{"n_layer": 12, "d_model": 96, "n_head": 3, "n_kv_head": 3, "head_dim": 32, "d_mlp": 256, "vocab_size": 1215, "activation": "swiglu", "norm": "rmsnorm", "norm_place": "pre", "norm_eps": 1e-05, "positions": "rope", "rope_base": 10000.0, "rope_fraction": 1.0, "qk_norm": false, "attn_scale": 0.177, "bias": "none", "tie_embeddings": false, "parallel_block": false, "init": "uniform", "init_std_qkv": 0.0645, "init_std_o": 0.0132, "init_std_up": 0.0645, "init_std_down": 0.00806, "optimizer": "muon_variant", "lr": 0.00809, "lr_mult_o": 1.5, "beta1": 0.95, "lr_head": 0.0077, "warmup_steps": 200, "schedule": "wsd", "decay_fraction": 0.348, "decay_shape": "linear", "final_lr_fraction": 0.05, "batch_tokens": 16384, "seq_len": 1024, "doc_mask": true, "train_tokens": 115300000, "steps": 7038, "dataset": "wikipedia_en"}
Each number is 128 + 32 x the weight over its row's rms, rounded and kept within 0 to 255. Layers, rows and columns count from 0. Numbers have three digits each. The size before them is the row's rms in percent of the matrix's.

# down: layer 8 MLP down (transposed), 256x96, rms 0.192, rows 150-195, columns 0-95
# gate: layer 8 MLP gate, 256x96, rms 0.315, rows 151-196, columns 0-95
# up: layer 8 MLP up, 256x96, rms 0.337, rows 151-196, columns 0-95
down150 098:115104163153152144135143087119109102136102192098111118095171180171201142160171113143128114133129106192123099038108133131128088105110136181140114127103133165072191102095182140111131143090159098137120165112141080090107136133121122103193110176153074103130112168147139135136172162133068163074
gate151 090:111108119115144107174163085177051144074138085134169114076111124113093148162177126158133177150151126111100144171119165174109158142118126168107166088194139142130106114145141145130053153162138143135117141195109117094089128140165176159161135164154120124179088112048151169114089129065154114106
up151 096:152094218098151124135081169113086061129150135140093095132161164110110144147133148087114086132065148134183119190120117120195125113159097080168142099124121140090091182136092173127148112145099161138133148148124096153086142098086135127095184152102107099078127096221091131123181132113124127121
down151 099:113163100140179117100195174116095172113157117172127086138080098132173102158200084171148161100150115169116137114091144113111156159176131130113116137151069123147201139083092116126089154103181133141125071121166135125116116166108078165128153090135090066143108144167073132103127121085133119195
gate152 101:153117131092118170149104077138145130180057128113082141124194112120168157146141137167067155095127187201182116185134119168123099117100137068108142190125144095144072136102127138129167105142178083132110172120146113055147166142152107137111189133120115128129114112196167163123148097102143132114
up152 107:141121138157131171057092128137114138100118139041119127112117142114140166181118176169128091103112118127126146158133118113154111104087160128095190151057095189149148108171138120148166174094114119113164135148106119131128111155095116142116096139160149115209176096038166211097121091116101100116
down152 103:194155095109110144164094076163133162094138122072169142128072176062112118140132109140104091137151189170102109117150090143148096071156073142107146126144093152110072142059153083150138093156162148105142110059140137172117071171161159177175078122145126127135144141092101131123138114086107112150
gate153 102:114139163085151127152101129087133130090144122136122113141160221177115187166124154183119109117141104094191129115162117090150125160133094146146120093101114089146183141128132199101046075125121145091162098166147121153143108074187059145093113136105148155070126146148161112136147099109151162077
up153 098:122108117151128117163133162118117136146191157136097137121095138146157125160075140098087163197130092122136156083109153151077120112237162125179143144189094090128136097165107133097109127123160143082174082131182196128064159083145147161096095137180165123111101135160102096117158150120176111128
down153 099:127151115130138138101088190093088120160120179131128109120124207113091099149058147121144126149057121154125132092148141092152147109087104162211054200079114141128190114133084106106128104142125134117091100086115158117061140148144137095119128180142157134152092146165151152158132159130123170184
gate154 101:134113123125096104105125093103123162108127146090092139174140094149095132137119142161093134133134125110125176127139129132195096144113157083047070057161165094200110163113160119109119147155106108216119162141160116088126135129115117107183102101093132186152173114156214148129190183138102115144
up154 099:123131148123147173114118090120144083134104123096089215155102122176111171094117127132135067099139092128142103126158110157136137128128091141106100078108144113155078171116108182144097203116137141078150154112177099116151112180097105139163110151116104069101125062131063070082167164189109118085
down154 099:129165136176113119092108134094165081069070168128183128142111123120056173108174126135117122142118092088126112155148100156068142123132133113100120045120174106183138091127165140211088130153170056113113156164161161098120118161141152059150128112147145145077132112071145136143133130144118170111
gate155 096:148146152072152164196160099080105154136120124131081113105141180132146154116151095155023109100201099122109131161140085130146107142147164107125132134103097118119109168115093080177137080128172132150134112170109184148171088087138112090103069138083137069124085113076136134096106125119165088101
up155 093:143172172110071073142117143120093097143143203121088103064102151127120137136133121128104094143133093136124084133084136146125045117124140166126135144078129138156110155108117208120152164146140188094105139170155132151112068128090114077133147091079097111132130075054129109162165118142092127206
down155 094:099202127146099120105202131039139161159143090151129121067140063140130088134177113103172103167075117115085087124109113122097113109154123093174129161147081107126104153075099127200102110134130166152133073117140131146139170190142195083144124148167159102157109149120160149124137139124169134124
gate156 105:101193122149119198126154118134072170138155142117122132059129148129178140177092125104089101100161150119098153140134104092162132108144164085125103155170061162181102185080140131152132133152166172138078106152131129151101107163117071094127093072128193132087137125159142119064116070121119137180
up156 099:174111074108145114136104142159110068124073120123103153146131092135112134211147122147130110124161166154106147128108153111133105071092099085152148109126168175112159157117185127104094153120177084083115130084079105098114179131193110111171157110159169147180156155182126136121175054068153148109
down156 091:153143116122132170139071064134134083124119146113110129144090142122113115143113134155170059082128167108144199173133118108173184125067130146107125086125121096090138187174147163091107143178119117102141118154107164132154107099172033122122119106170102138056128117177136178192120100133171126148
gate157 094:139141137097133145132076128111071110103077070171147151115182172124144188135150131057150127114133172148143086143152091133153171115147063167123081122075121164184160167146111037110122116169143146127165108134098143148106084081165110120131146125156092121110131131131084090160121094126212137092
up157 098:100161128086091106162113154110161101183150114124149121158180052102131104094121134161142103158111077076180148141125075127083094145143107168108096159072128146175149169151155108127196156105092113153096133113134088090090157108160112116094128118208142078088092051095137150109126152128109157099
down157 100:153203092142159142123118154204208087129111148101124087110106122214140088146155141099123115107098095117101152087144131107149042126131167144095107091134119125111111150123151107144094123115204124154101128192167111154128162108132079138142123135092135031136124133151128151123105163101137077089
gate158 095:141159188142067137122136182144128146113184170084133198114129153145152127107105134160178172096173108141168122133152118090130140172092128179115122173132119099162084100088116120100090155188172101067155116170131134159071149131122106058057184132137089113182115096137134109089164131116125134143
up158 092:123152121139124093137087099162079147134146089102092128145068091157101231157092118112086119149090132160147065172067097081128095126147096160118104162183099147110117152138122128085133164070114139160131086131158139130149170073149093078181166138118158172187182138126127094122145141090141125143
down158 098:142143121135101156118113082190131153131147140076134128139187163091134151096092106188132106105149067154104136190152103116081209113116154130083147146160103115153130131098142135185107133139108139127171137094078131175078062108126149151142116102150143082204164173050092131145081111137131115167
gate159 095:129073151116083155148092141143148142150120151076119028140150202147137093092087103124149095107140142104104120151168141168143120186135107180120141119165151115070108089111139158152143117095135131136146148152131126144074116150151092173123123160159131142118195144112181128156228123128209174147
up159 097:108156132198184077116086168118113139061121128153140101110111163112121145140138150106149166145168119091109160123149104177056147208102187156110128113156099163097110113081116139094145178146105166105078136151155123199144100151135149131140149123138145179059130084108101154103160134067078103123
down159 095:144091139114090137121097147098133114048144118073150172137065113059069109184102215133102110128103138131176139164096124152107086135129107161153154151195118149149087125047160127178141144146102123072107162126175132130159119144114138190099119090144155091128130068120093121126144142115117153096
gate160 105:118141097078148152174098090081139148147138140091152148149105102166127157136072148103123120096154139131127178130186186105160167143145089138088080132108073105142184144169124130179138105120176074042178113128160199132118168111155114061119105138141138114117144092086092078152156139158091096108
up160 107:089125099123092181131149127170136143157110101159087105138115139132049116160102107101087162064127182157075112057104081138190144148147089139146107141123129104157099113125140111161180069136141157085146155121150093113145125137133142131110083123150097121104174015135175110187150154134112159157
down160 112:166068156100097100152133071154160109159157103071119144128099100206142124102096141180107148129154098137146127125103091142094111169148080100112111137090176114124149140114162143081100150049173097118099125082171089168122126136126132120097106132095142166123227140115085095087177145141114149187
gate161 096:115141185182123114093177081165156164141106169106160074152168153123165078121099169151145150112159182102170169071123126120170147110121111192124091120113132125171106082107104149113135094149153170148176122095140148149144095089167099110107131088125110123149086189070140162139116056135184082118
up161 105:146111100125130164120105090139162149096190122139087127103126117118129083120141085087145157175175100206146171105153153130086146070170152094139190190159147129125126115138159133091103124145110129083151071102059141116099172128155156136083076138148129111092171139064191130080139175152129126081
down161 096:153189113185129099089142104171121139145108156084179179147168133102155207097118092149106164117093146152149128137141149157152131159131127105183173144126156119171117200052121107113098084160091149132169129134130131121169141129182133192108112095148135145153211172080123085141105179136114118134
gate162 096:114131151140112170112110103066114147098064130132145147110085109147096127089105127150105131100215133083088097181106146157146147105113183141176144133168098121070099133148169144125064214121198084145165140161148092081133123120177046138170115118117109119111143114145166106108151122117143135082
up162 103:095087132099065160143047118144124160091155081142104090109104090123063116148222156199147143137156087120100106134151102114097117135195113092126152151139148121117152147125154155115085157064097150148157116157072170150136088102157113146115105109146073117191145092101154161139128082149125154140
down162 103:173117164142169106124111160042102136211168129163117100138148104118165134122131089087166132145137095044132188148133103138125111098116130103126102120090084193165077150109184168098172121173106197156091098124095103119129114100117144143148133118166091075142091115170099124106106127140179121098
gate163 101:124125094185102070070128118153153193095071053107096104129165197106168104097113136114116126127138156083114147123085139162127140170075146134147159124109092128113120122157137092108119103030103080124121097084134166107137118149126091190120130129173113113136123093158080170145056121170144105151
up163 093:128092103148165099120112088080097151106111192152156115148162130119160158141168096118091177128144112133113141164129123182190080089115165107142172178117095176108131089126173085153168051180108122196146134103192193188084157107099133148113097128081118103099138176111160133137132131121114123114
down163 086:191134136137142104146133093116099216103155114039090156151152175150098068129172071146120186097139103133166167120156192139203148117142075104085114171146133138121122180104169137112102140120104087086128152133099093132093135092164133141169125116134157074095151100099089141116123107118106100109
gate164 100:155120113114118141129164065151147107142146183126127151155108184223145114116112201062095080176171112091143174137172072150094139139177142167101109138117152148121118161093147143083137153141122148073094125104121104130125113166227123127136122127179161105093157109165150140182090119145119151131
up164 089:155095140027134120118098151092106045103105124155114157139101116164086119147118161076096156108099107107120150154213152139174093134181181128143082084131105162128106109207139130102138144141111171123121147124102151083135107140149103108142102134155133121103113130127184066072155122175123165183
down164 097:099175117112154133090090127081098088137090168170112161156119153177133165115078176128073099183129127145133121128138042109177151133086075117171102100121152136154129127141231093069130067129121147121100077117121123125157155130183123126125120128121088109120108152160099100112190142125182120165
gate165 101:137182090154133089178086134146098151114147086102072062068121132139083121113098058154154134080134120093112118131110181125157196187091091147137153141119132127131115135148130150115143119139197114102113109137125119209134073129139114155135093190136145116125114115093086164161156142147072046121
up165 104:138091154127088115178147074151146186109116112114067130131133117135131125155174200111128161171143151075178170184137137105170097109113109137133147179133128115192137090140132171120123091130142149116129215136105122176126162172145089087171089046115144144160187136122139159087091145132162086125
down165 097:161136121134149072083111074131110129054102137012060143189160118127106144115085190145139128151112136158103129098134108056138121126092096079126165114115121127072133093136141111137132164089101124136162134150093184171067129129121112139139187104146111179145104109142142163116153152119151079098
gate166 103:179168123047110133115138149100172141148127108108088100135131114154164165084098112111144115125082102148181139107088170146134125120148089153165117126100124122134040149087132125083112104111148038092144153130166189150130172110116143120181110176147201148172132107104145154113159170097185094091
up166 109:125153158128123129171110142088185103160136122102141148144164128124170115108085131119120160077131137163074127176154148115176122150094166157162092141118182124119158139132153139160132099201110100096069139159130129150150175106078089145062160153108084100059040098134144161181134066096083133133
down166 112:082158170109138154108134127160142113136121143134094132121137103138160074113182136124142096112131202096186061135168145164152179146153158102176146091093124167064067111106121169050129077100143121132122145150134079123146155073069142114085144102138115098109093173060105132091105101113108170116
gate167 102:092178115123160039064168142138063102135143092134126162171101110197100157117155131096110129144108187143101156106204136134100111127151085130064097138054137120161088118131126168071122110119076140181123134119077130086090113068113146143113131127144109079160106096141138166136108136114139100143
up167 091:151138110091149127147142109197191136143138120132121173171143138154150117112143144101147083092100176152178080135108122160158152070146101069152070101124206151091106130087100167101143097159088121165081132159117109189100100148094151198210107131145158102095073116106143155134094137124109127134
down167 091:146181074113155099087185148166149204184126114082101182152105106136138117120134124105124104149107079101130154113174160074165109158114107128069111157096156136114104085140131136189149067146097114157155108080185096164133131093106194094087098160132110164174115129097120088125135110098150101181
gate168 097:139136112050100115093091132129149054169105156114142129101183123122125143120126077162153146082127116183158121144099185094163143089129063092068154179092104130155135109083135024132151131107160121166159120122154169130143159087166132163100136101189142140196126175113117134164112124129139123127
up168 099:115136158163150091149093114170196089141156134170179092085175119153163175170169154151150078150155122161122156189133186078158140121177104089128177119129141107148115140101179054111133137120095121112125068102133125122192168122104122124134150137138102121070141173154129121155057088156164133159
down168 106:152144149119151097081178104059189107167149172140137104134090097192116142175124074114182101113136102135151153152159095123117151149127148119108146096080147097125141138121136050182100126036114099090139143126144140172147129086067118149114085140149101062168136112147148082090119086161140086135
gate169 104:136157071162121115173163170128098114131127180147101148152150102117135114132076121151145164168124122123128144161197189157161132105197079120120124176124170139053076082204142084111178130097168097118125152165157142129128114129122173130106080165122178112123112115095110113201099149101127186129
up169 101:128130084075158098101110137138147083136107137248139164151080105158124114198088107089199180122140132125092100147091142128117143138154121171108090147115099148145117084119096140138114058136131143136153089118123095137162150067152115129118113123197107127158144125138069128147166103143217109141
down169 100:103085133154054108077152093132106099165144116141173120133089135154167173120134119055114132168105140142131143129114150142082116092106148109107114149191127160112151153115137129155150192090188118120107133115164160186111052148139097086180080095111157107158111115122104129153107060130222135165
gate170 110:136190104109134113068185144147134121151159148115114149105117115141131151113109132097107067110109101101107153101058174107100181082083143140157138155160111102156152119166140111093084144131067055127136096143136143135128118146110118091071096136017154067091126094097141128140081123140165106065
up170 101:148129147131178111126107133105089113154198131160155153099072124121102148147098148081141127163090161115059155115135104138117176159122128215141126104126130105114099172090158135107096097148124132119132078076104057104060124098108119178128188114099155139085212119109120078076104113165123130086
down170 095:109201137125123141148148181093164111098127146106063144161071181179166120099122069103147097115096044157157168140122139178125192123106102119109121154109135128110148149180125192114109104164165068129134115133134147144140115131138104082111141141086079158081087063101148127116088094171152113099
gate171 090:096191159127122123106113198147138158089183140140171123154142153146078140127116100118112189157129126140080091109099111122154161085110139163144117114138089129130134100122104152096161180172080186145213172080145114100199138111120093117139127138130091160186084097154131069184128079161167129136
up171 091:116093142153147144155105109086105145025086147160127119183185154171100121165137119082157139172120122156142185092128096143100111115130145103141156170152160186183094109182125189117164137125140164174135122159117110190122167142138190094170155141143115083094095175080127126110135127154076114106
down171 094:120082088119106141119138128072139078142074137119095119128105112150143148136215129135116093157097150113080130142144105102185095134114089143152127172125155121119137130131239134138153160196155109063083121148082136119118078108121151193088133106103154098083100133134076146094183151073136163145
gate172 106:086145132130129134131099101113141098164127079126116096124148129088096150162103156105169194130170125194145146117121131079163149203147110143127145152107148122060131160124122103102137050137134165097127101168106152150070121086164112116093033093138088074097123175128051083124097138120168113123
up172 107:088193109180106118127124121188137095195164091121116143112114153100126101145143144177121145168115127081242135140157099162154063158074105164144113157122068105113096116113098134121097146153150138094123150161097115159118114113146103141144111117148155158134165158148162078107149055107204152103
down172 098:117054145123166174165138161077071169098109129043113122100131099163122197151087126157172173134102133137136153128166123141129066133117156136144078118120179152178120149101158157098095139112094076131105099148172069076174149156097161154136140150151115103143123092117117094128098155164102055114
gate173 102:093167062143130167088127144107095125114077058132132122123115135198119089116121129101125156087113181121100121111094156167143208128113168204120143137093138121138092151056129157143071165142134113097128109138112087118051137117097129100181156139122167117131157088130106099180116110166071078153
up173 097:115130151149148121128121081139134101131142100147113048197153106136091098114113093149165140091123147146136181123126178111126142134150091096104159110183183103144174082148141132075130099120205083080151154142144128044073135184105118100161124096140152099218122075119153104148112106142095104140
down173 101:102162118154146060072094141050153113132147079100097148119155100095228134128147119149092153162114143169186142111093100131110118162129130137075168172107127094161189073134084114132142173107198101159144110124154164178162112133102144133158114135135137148131102090110146203136130119131074138120
gate174 111:153151149145125113158113102160108138079159160075106146154127126133082148105128121143132037132140098084081077131087110084111193105132128128057192108084088098148127114165137153115107166123186119121128183181148095122125043085192102096132158147111148136162148150094102123126155115106079165122
up174 102:062141095160076106092074168127112123188121100132087141082176117085084083061126143128116138109083141166103111186155128154109145168093172141135119128169113153132132122135076114120176126140154067102123174089144123213143145130184081159089098128150162106101101158097153172138131178110128147105
down174 106:142118090146138132094107120177112071160130131165157172152117123169124135114059043132135172146145175115077211130111173122097113075130125110120147136141166137110157131123082130218071127147156141120159123193101106111092082102123157110145145173093121150184071166134128162113167163118124125097
gate175 102:137144125164141043089162086137133071102133106150159139125163168168117164137155140174101173097186152161166164094200140116095113157139058164148101113113168137131083182139103094156126095096149103146158103105073177121114166136145123103099181120150101170157130117049129106121082140113098103111
up175 099:132128166112126123126084152121088154138185119099121106126061103103179119168067133122160091098069063095113178130102154128129147136155101095105149103145121087164131152112071158130163109127190075053100136109140145188123140165111144136072157106051115140109074117143097152174169114156127162161
down175 096:080154133128117119117148144136139101110131098154161088075127102108074118124050143123069143178094157132086110125121150093115093094096126097176092145196141088158072129105090198151110144102140139058108147095204094135123165140116102088115115080156101082098083174120074167120149116135116160105
gate176 104:122153185130088092175127149124096121156078109157162142136137084082134118163131129114156110058195138180151126135099171118135119118088147130073123177132130172121139171052131077158114148094143146141084139121029136161132119054132095092177143139149123116108179120108157138154090115189136094134
up176 102:135145104104151129129129150111067128169130154207158166151130117093122187138086087066105134104087116131067104149090125077115115138165130135087077059135084131144134135085142098119123059118130095145126137048114146081229141176140124123126116117103142114100187163148162137167130115154106110116
down176 095:134189181093144188109074176149178107127111089118089124146137160166156126107083145126170116111175191154086133106125084137134140101178102095123134118181143151113120155167117106175107128126090072110078155120095079153150166079140145105157118141119097196118098115186087130190165144101142153173
gate177 102:195131080217195107141142109082138163173097107083160164043109102155077108106127169102133119131141148157184097078099116126106178115134178117103173177148143133099115111083125169075142120118122092149107158111172139102119123114106139099104129129115151068128101167103120143148082138089150100084
up177 099:132211124174079113145099150188111098142105127128110097165112126121102018123129143176117138120134089114187120157107119150162085123112127137167067105096150109175139121121121096141082103157152146149082070135084105134150123160101143149162150147073117161118179121067151090137086154183112177112
down177 096:131231145151104146129120077130064102105169129130058100127142088141096148149058120123179097119148115128141176142088153113114154120100153174175083124126104147139065103080157149135103111096090085162091131159086116126133138127112099109080153135100202189153130161132152115096141127057115117148
gate178 104:171130127173116134099115101150148128095150097091110128147131088136161159163104116127085125091105105124139089200100138136155144104147124126059215121200103137082137178133173125135168105146130126123172107081113135152107124122148103131199172154169123069180138134108122141182055089186086111164
up178 097:108094180051147165119125176089180161167082144144201207129125098051123075150101205102104115164174106140136133100142117154126112093161099128156155095083072059157142125106167158115131105138094098116113145101161126171135121164131114144130126104134128143072171132112147166137107150136107124107
down178 096:153200101123142127116125143156126141127118102167139139109134137152177075167152156114094112090158109149117104122089143128135084076091123127107131161073081140091150181177114110118097152107124161162111121143130112153161127162077054075172146110133148138103145155201149118119134034059142062075
gate179 084:083098090131163119136125095156141089139082162055145151137125151132130110136125135147171165124105131083187101142064094168148111157112119109160205077113124096133097111082148166111101177096114072169079120114142169157121173052102133089074157073156117167145183135150150103137120133152148173150
up179 091:113095132132141158145130145056129139117148130112102103060092102197128209107101083159143152114143173101089130154105148131103107085147141127162169138134133101162130160117081036098074137147153068116119175124136171112142087135100082138156133048171138122106116150156137108112154156203102107110
down179 094:102163120086167158158081195201133096129160096134145115123128094144195142164202107106150103119162167098155108095134113157099098133164148140138174103060161131124121091129099137121179127112133175218078097126132128123135129128075152118066112094127114111136103182050159153092146133135146128127
gate180 101:180118122084190177185105132143156164134131083133102137186135186135206120138070136146092142111067151112102126095157135159092114175121133138135156102106182201138127103110162174083076084118158108141134089181137127167106111166154107150187140089108098146115145126156144107157115113127102193138
up180 099:133095117140154112160146149101087131128163090109188166190107089091118122122182112132138085114160090134117111227099116130181108138124149105068174103135170099074101134114169114152110150102105131133052170115167189168166160127107121161094134103104147125084096107089184140083146152099155128170
down180 099:091155122144105074144101084168166077152120128126071087182127121160086108101167098148094095115159102161136157104099152113107133123124217175088152094170143081098147151125135096074119141059092143081119170142085180155135163134147103100085133152083152116103132165121144150074156181120095094138
gate181 109:182180127078135102143096184102105096166145155172134088096115096116108164131123185163114159095104148121189127118167130142106110082091140153131145202151168138175053209122148081120155133111119138094158121084133132039108143126140131091128123136188157087081158107126136129113097116161135115091
up181 102:118045088131152190138170132117159106156168146095107101133125115126127099071148071154181087123144107123151117086122125154119092158173115152097157147108198131120146147067126118085156106159070076112140145138180198197126146148136176090151109061127138126066106136151127115141085127145138088113
down181 100:106173074117120122142141122162083128147118092108118148194121127095070218104144124109126136168151216083154124131152148110136150114181070111122172136134122161131177144111085177067106144114134131077133130106109110118161137120109121134154119128098191191138113078165130164097137090072197143147
gate182 098:128155095125148115156077148096076077142111117219114096135105110068105159135116073131154060083103116133153192147131171132116107145147120110075143102182092170157092095105153112091101112118131192130110166158154171141125115123191095120117122105142141072112131140167116122089169096086153201141
up182 092:079182141099132123172034123172140108161133110167174115136137165152091180127128145150140094082140142161109131136115132120111087153111087121152136173125215126130137106157140115137145139151061124161141069159181052138116144132161130162096182132090110153151163101160186089165156149161120135070
down182 096:141159115125135117151159141125141086174164118170167156119124111136139117104148068103197107117124105079086139187174123106156104148185110054146124145144051177096111110137157134176130106107150148092086114156059108135192127140171131075114106037126133152167122151143111177116106136145125087093
gate183 088:189181082128135118134143155161127163095150133065167124073067159145097086140054149101118110134110101141121163163124144118147152106140104155127101195176115150079098122114133135145097152149130071104113095103119115104052147132060171078097100151198137173136097132130131160147087172173158124119
up183 102:149061137125102078109147103157111081193076155112154163096113092120144127092171132193148126108171101089080137130121148082117113139127174074147115141136150152107061102129151140093086196169211146123147088141075146125130185089136111088107100148080167115093163139120167157129131101127149086132
down183 102:171117129124113062106179128084109090158110076134125134135083148158140167149152095198119130114150090131085146143118143124126108135136049157124121128139188106123157177136105160091129183142131085115113150087099107164143130037170084142103146147108171198139102182155132167180167111067121114139
gate184 088:173085057158140121169079134125107114100080107118127199128090157112168099132157135156140102131108134175134098092101113104116108109117121079138126121107135115119145111088058155070188097129129123156134174105163106120119146157140148116129166178255108093094128141143076167078128121145106167138
up184 092:132123150189142135050170078144176151110109150097159146109130123091118067176101118099138149134168113199108149130161156122113145147131132180133160073132131091138149106154123135083161096124137134142198117045116121093128099074142136203080144103071122133151129158070126118140170133199120149140
down184 089:102109109113155172100161115103118123136111145180142086131079178104106119129255131156175092147136079114153144147113130159158156103133102091057124126123104145136149130153144111156128146098161154134177103142118108178170137128112133172169093119068170078095138124093077118176075105114101120090
gate185 102:153139097137109057118156131036118144150150157176154159078129122128141151157095112185131135085109171048125162084127126067130095151127174125103119146116082144103072134092170152100118120188112121047163147099155109105147148155129073139119160147134120166127158125108118191146164103079143128088
up185 099:104142158076163100190161087111129141122132129118138044168080069128113185095164137152146151098126151121141153127154115102149169153141090127135095177160151107058190135071175090127178119157133104152137091124157098103108115119136098093165136151099157142144170089104131084159055124104166116066
down185 098:136105072075071129137121110164215162131157132147100116115071141185092114155149113150116121080159129125128095136144137157129118163162140114081116123180162161150176136133135098136167131128135146101164061098176171124192165166170162127125217142106170103148148122143146101131127071183124072123
gate186 102:123163117146146119088141116119128126114120174171128072173102077137095181147127140162105108137130149123121113118142111113116129070134130149146113106126140168109099141139165191142125153145130084131190142127129142059188088151118088093078189167135034120156054077080131183147171089091085161147
up186 101:098064130132175148122128131138105097058117189118101151170147129092150149116101098107075135093143107126120126140156163144124092089109160104155192099151113159105093088173105161097126171221189137042071172144142099131090083164151092116138125157135088095166106134084114146146135108125155121144
down186 101:112052145145148149172073141056096164106100071096138141080117136101129097117099140128177113142070095097114130145138121126127151150099074143137126184120113177197134137170140183144163100124074146076116157146190155135161160105087137125185093189140144117143158130113126115080096180146175140135
gate187 106:141231094135072124126118108134134142142105154144085099089167069180128142104130132153115144070078146108129179112093139094088146091146120138097149179140149140161075130148145133125117127080143130099099157124095138140128102189115103169151158134140170130124102108095083137146118105000113141181
up187 105:112123146112177171108140104151122205146181148166143120170111140111154117134090140089183133085127117141098141200066111102152184206158111115142119159113110162132155143125151058112156138112183141153163119165168076139102101155153140044121158109160126155087147099140165153154107130163165087089
down187 103:111085173116214129124104123172112150138185132153160174130176100090128131124118107097112107101107119159121127071054126143153151126115165139182203160129095128054166096152156121070165115162128129151147179087156108156083149134184155141121175117173094111136179120158181156122149165136129149134
gate188 093:185138171172129141144149099130127114119135101136119073125140095115171151143147077136129184145104108128140165094119175157140135161197125151093088104169054124137133123217089113099135061155202151126133158172145205135133098105183179139139140143175147133153117114137191145154098135150170112140
up188 081:159181155103167110126160143114116089094069109104103056187051070117142124125119167163125161169141117119164098184157151109150142135137096143174135089142163144091146075096125128108118096176127190062079194152069117100099126109075151131157154131131144118160103123107141180117107151131095140120
down188 089:086092186142150128136120149135068137158119117178091138059149169118115102112171116163132171094106134136107143109147081113112146102141103116100119188130140128102083147151116087157107130130113095139186052066147104172107094103101108113070177084146155061145109165167204061138119121107149105131
gate189 103:105171074135126139091180118175126121150127141149074136114197113119091137142094229133123125144118139098124135120136130149171092142112174123123118138106129153171151081170144109028100159136151129111088158132146146128132141154206123141170094179118120111133182095131087095053137111117069088163
up189 104:119143181146083100125114043133163159077102127117094111058159156126113141207112142089107125082162130122136132151094129136108070153091126148143135176074122090064057140174162057126142085125131123148139144132165124126116138064148123102136110141152104160102130074165138174159091073143146146113
down189 100:105108114176095125133161181132185145166141169197129151135147135186171170094083140151130111167140066157144155142149103076151156188124123091152161098059120117107194171123153137111090104103107078121127190134161155130144181178128131158099146117069117139159174178175123131139142136134098143165
gate190 093:165122127127131139138162158127121091223118141097118093141080122123071151110106121085122126137072242152134119172103116159142178080139121128154168141166137127104105137116168130111138080130134097114116150142171139128137106176093141056138118048134091092101163150185117073174161119105163142109
up190 089:079141182139107157140123132126101161134111127154147180121095125189139091109115084198140132094143171115146151071170141102161090132150125081173138116142089097153099100001102117087160153127120116137111030099123114130128140155109140153172147146104153120209142143103101134121131120138091167140
down190 083:095149091097120091131086126137127102138096112125119168187130094147160164171110133168109162113118149153119178071153139128093215125156139096214161130096184108136133123139086111120140099086096076071105087114124152097200138102063140117056113107092101136135087141148118085099130127104125177153
gate191 108:189151125127155135120148115098179098108110149098146130096132102110183216137104117105108112111118141175127083127084166162087096145169137181158107159147129156056099147154161086094168134147133128189109115151123182129150068059133136051118095205163161130120130135162156108154149098118154136113
up191 100:152152141071118158125083149122143141096147138126140082139087148134138187112124113119103114119135157159118142155155173129064162119136156163147124133054084090091110050160167198191139059112099141145173082109131162143143099056144103127141118106151121166086147209172087111134091105130149118136
down191 097:172155154125108112180150100144125169113140075093065123155159134083133109161146142158058112151163143122147118125159111121074058114115144091119097118141148171203133145179099116166086080134131120124118131135100155138090089194065138097102098063206183121119123094145113140119156138098097159156
gate192 098:116192146109159115146185090165131102174122099158133139118127143163193201136102164137170148195164097135165141160126098136182146082155159147112083086161160159133109124146160085099090146115139123123089126166150096072148127144138050190105120142072146126097161177170086121137128112090123084118
up192 098:109084088112188137112122147141146107051148119144102155163212117116167113150105103125168138128141125154070135098172148099115141100128084120126067142149105203128077144106098059115172166072082124135153149116120121119143109102165169161193172106125139082114166101102170126141082080119141099099
down192 097:093133159100136129109146112152109083121184146097113136085149076095155103154112110174128106157115142122109142127138154151180154092138125126138106096117139108087142123150167109075117067151122083172176114071103112116109157051162160123198129145151083144126133117071221205120162160086120071111
gate193 102:147152117200221143116105138116078107066162150088141148097174141118149135114034163105169130127127143107133118152119137132102119130154090113099122120178129125074149154147102138087083150151105118069144187095146160114158101162129166065105136082051165175152108119135130117164135100105149171110
up193 105:123118137156166117117164125007123090184100092136110155156105069185153098168118132170128104134151131074144118173083134159127130196095173162158141171136134164103179136128161164190111122113135082082106069127173106143062169098155134108150104119174120110125109113118122142123101153140125129159
down193 109:119089148174107151119096072211146124190131160153142034119119133171185103107138120151113123102071146147109129093163099147138104133078050078129134099128065144086106110111146109108174083145126177166113149085170111148140085132114104128124186151153147132116114108063144126163118118093126160101
gate194 098:156137163107140117113153106092099185117128165197141135130100172086139160066150092152134133099143162145118151127140201062142093115144109128083113130111140092090143154140084147094119089173136099143141159191098102147141176142159040103137173109153138156107102118071076090075111139175102075125
up194 095:144155118178125118154146117143142117173127132180183131174156173234125098109178148160125146136108142164149159107113126138166138085129144128123151147170118131101135122141155084118041141092095107088189104179091159121090065094082151109161106117173111133132150140155116137227148122121088113149
down194 095:145167125118141081114123146167099114151079111118142115125068073074182095187077145094095105085127126188108073126079126116136113086119153110109147181146142167114174141092131143127117132204097176170103140146113097135107152175162131080110109122148097086170154096080137112139116179130050147097
gate195 097:092097155166177087177110147156101138093163124127128107204180117051132079113117147086144082145134166193066152084143139111111154068110115140082131136153120137124150181097140140142116110161122079091118077150152136143173160143165181156148185070096124181145122178154138136137133128152141091113
up195 104:070148103122136113111102115179132087124101087139212134135142151174101120143161204144166157117142123139146085113157173166070092102119111056152197143100117165074124092131174125074112130157088221146079151109112091161131111135130119118100138114150111125161153090143114202145109132123136133129
down195 101:144090120127182161135126151136069134074104141165084127148169140102105055103122217122135132116167171191153085105098131106105151151102155159168111161132124127124155194117098143197096133121191135090153067167106149145092089130140138103108146158085094123140122105155082096156135189103085127107
gate196 100:151109086191118091120060104114122120123179164104127166122171137155089145082077067086107115047107122141152137175114134160099177087120104176149099121178097163179060127103098174128122135130138105134141099164121146093152151077156103162140163171130144148187133162121134114115118180176089120148
up196 102:175076111152107100181131108146181112157118055120158152094118116131147120176104133153154169107100118108107086155112101136105152178175149147174088113156129115139079050091129089103174163140097129199133102103093170134140116102172122132181129091057113141137062137134079106144134150130082125070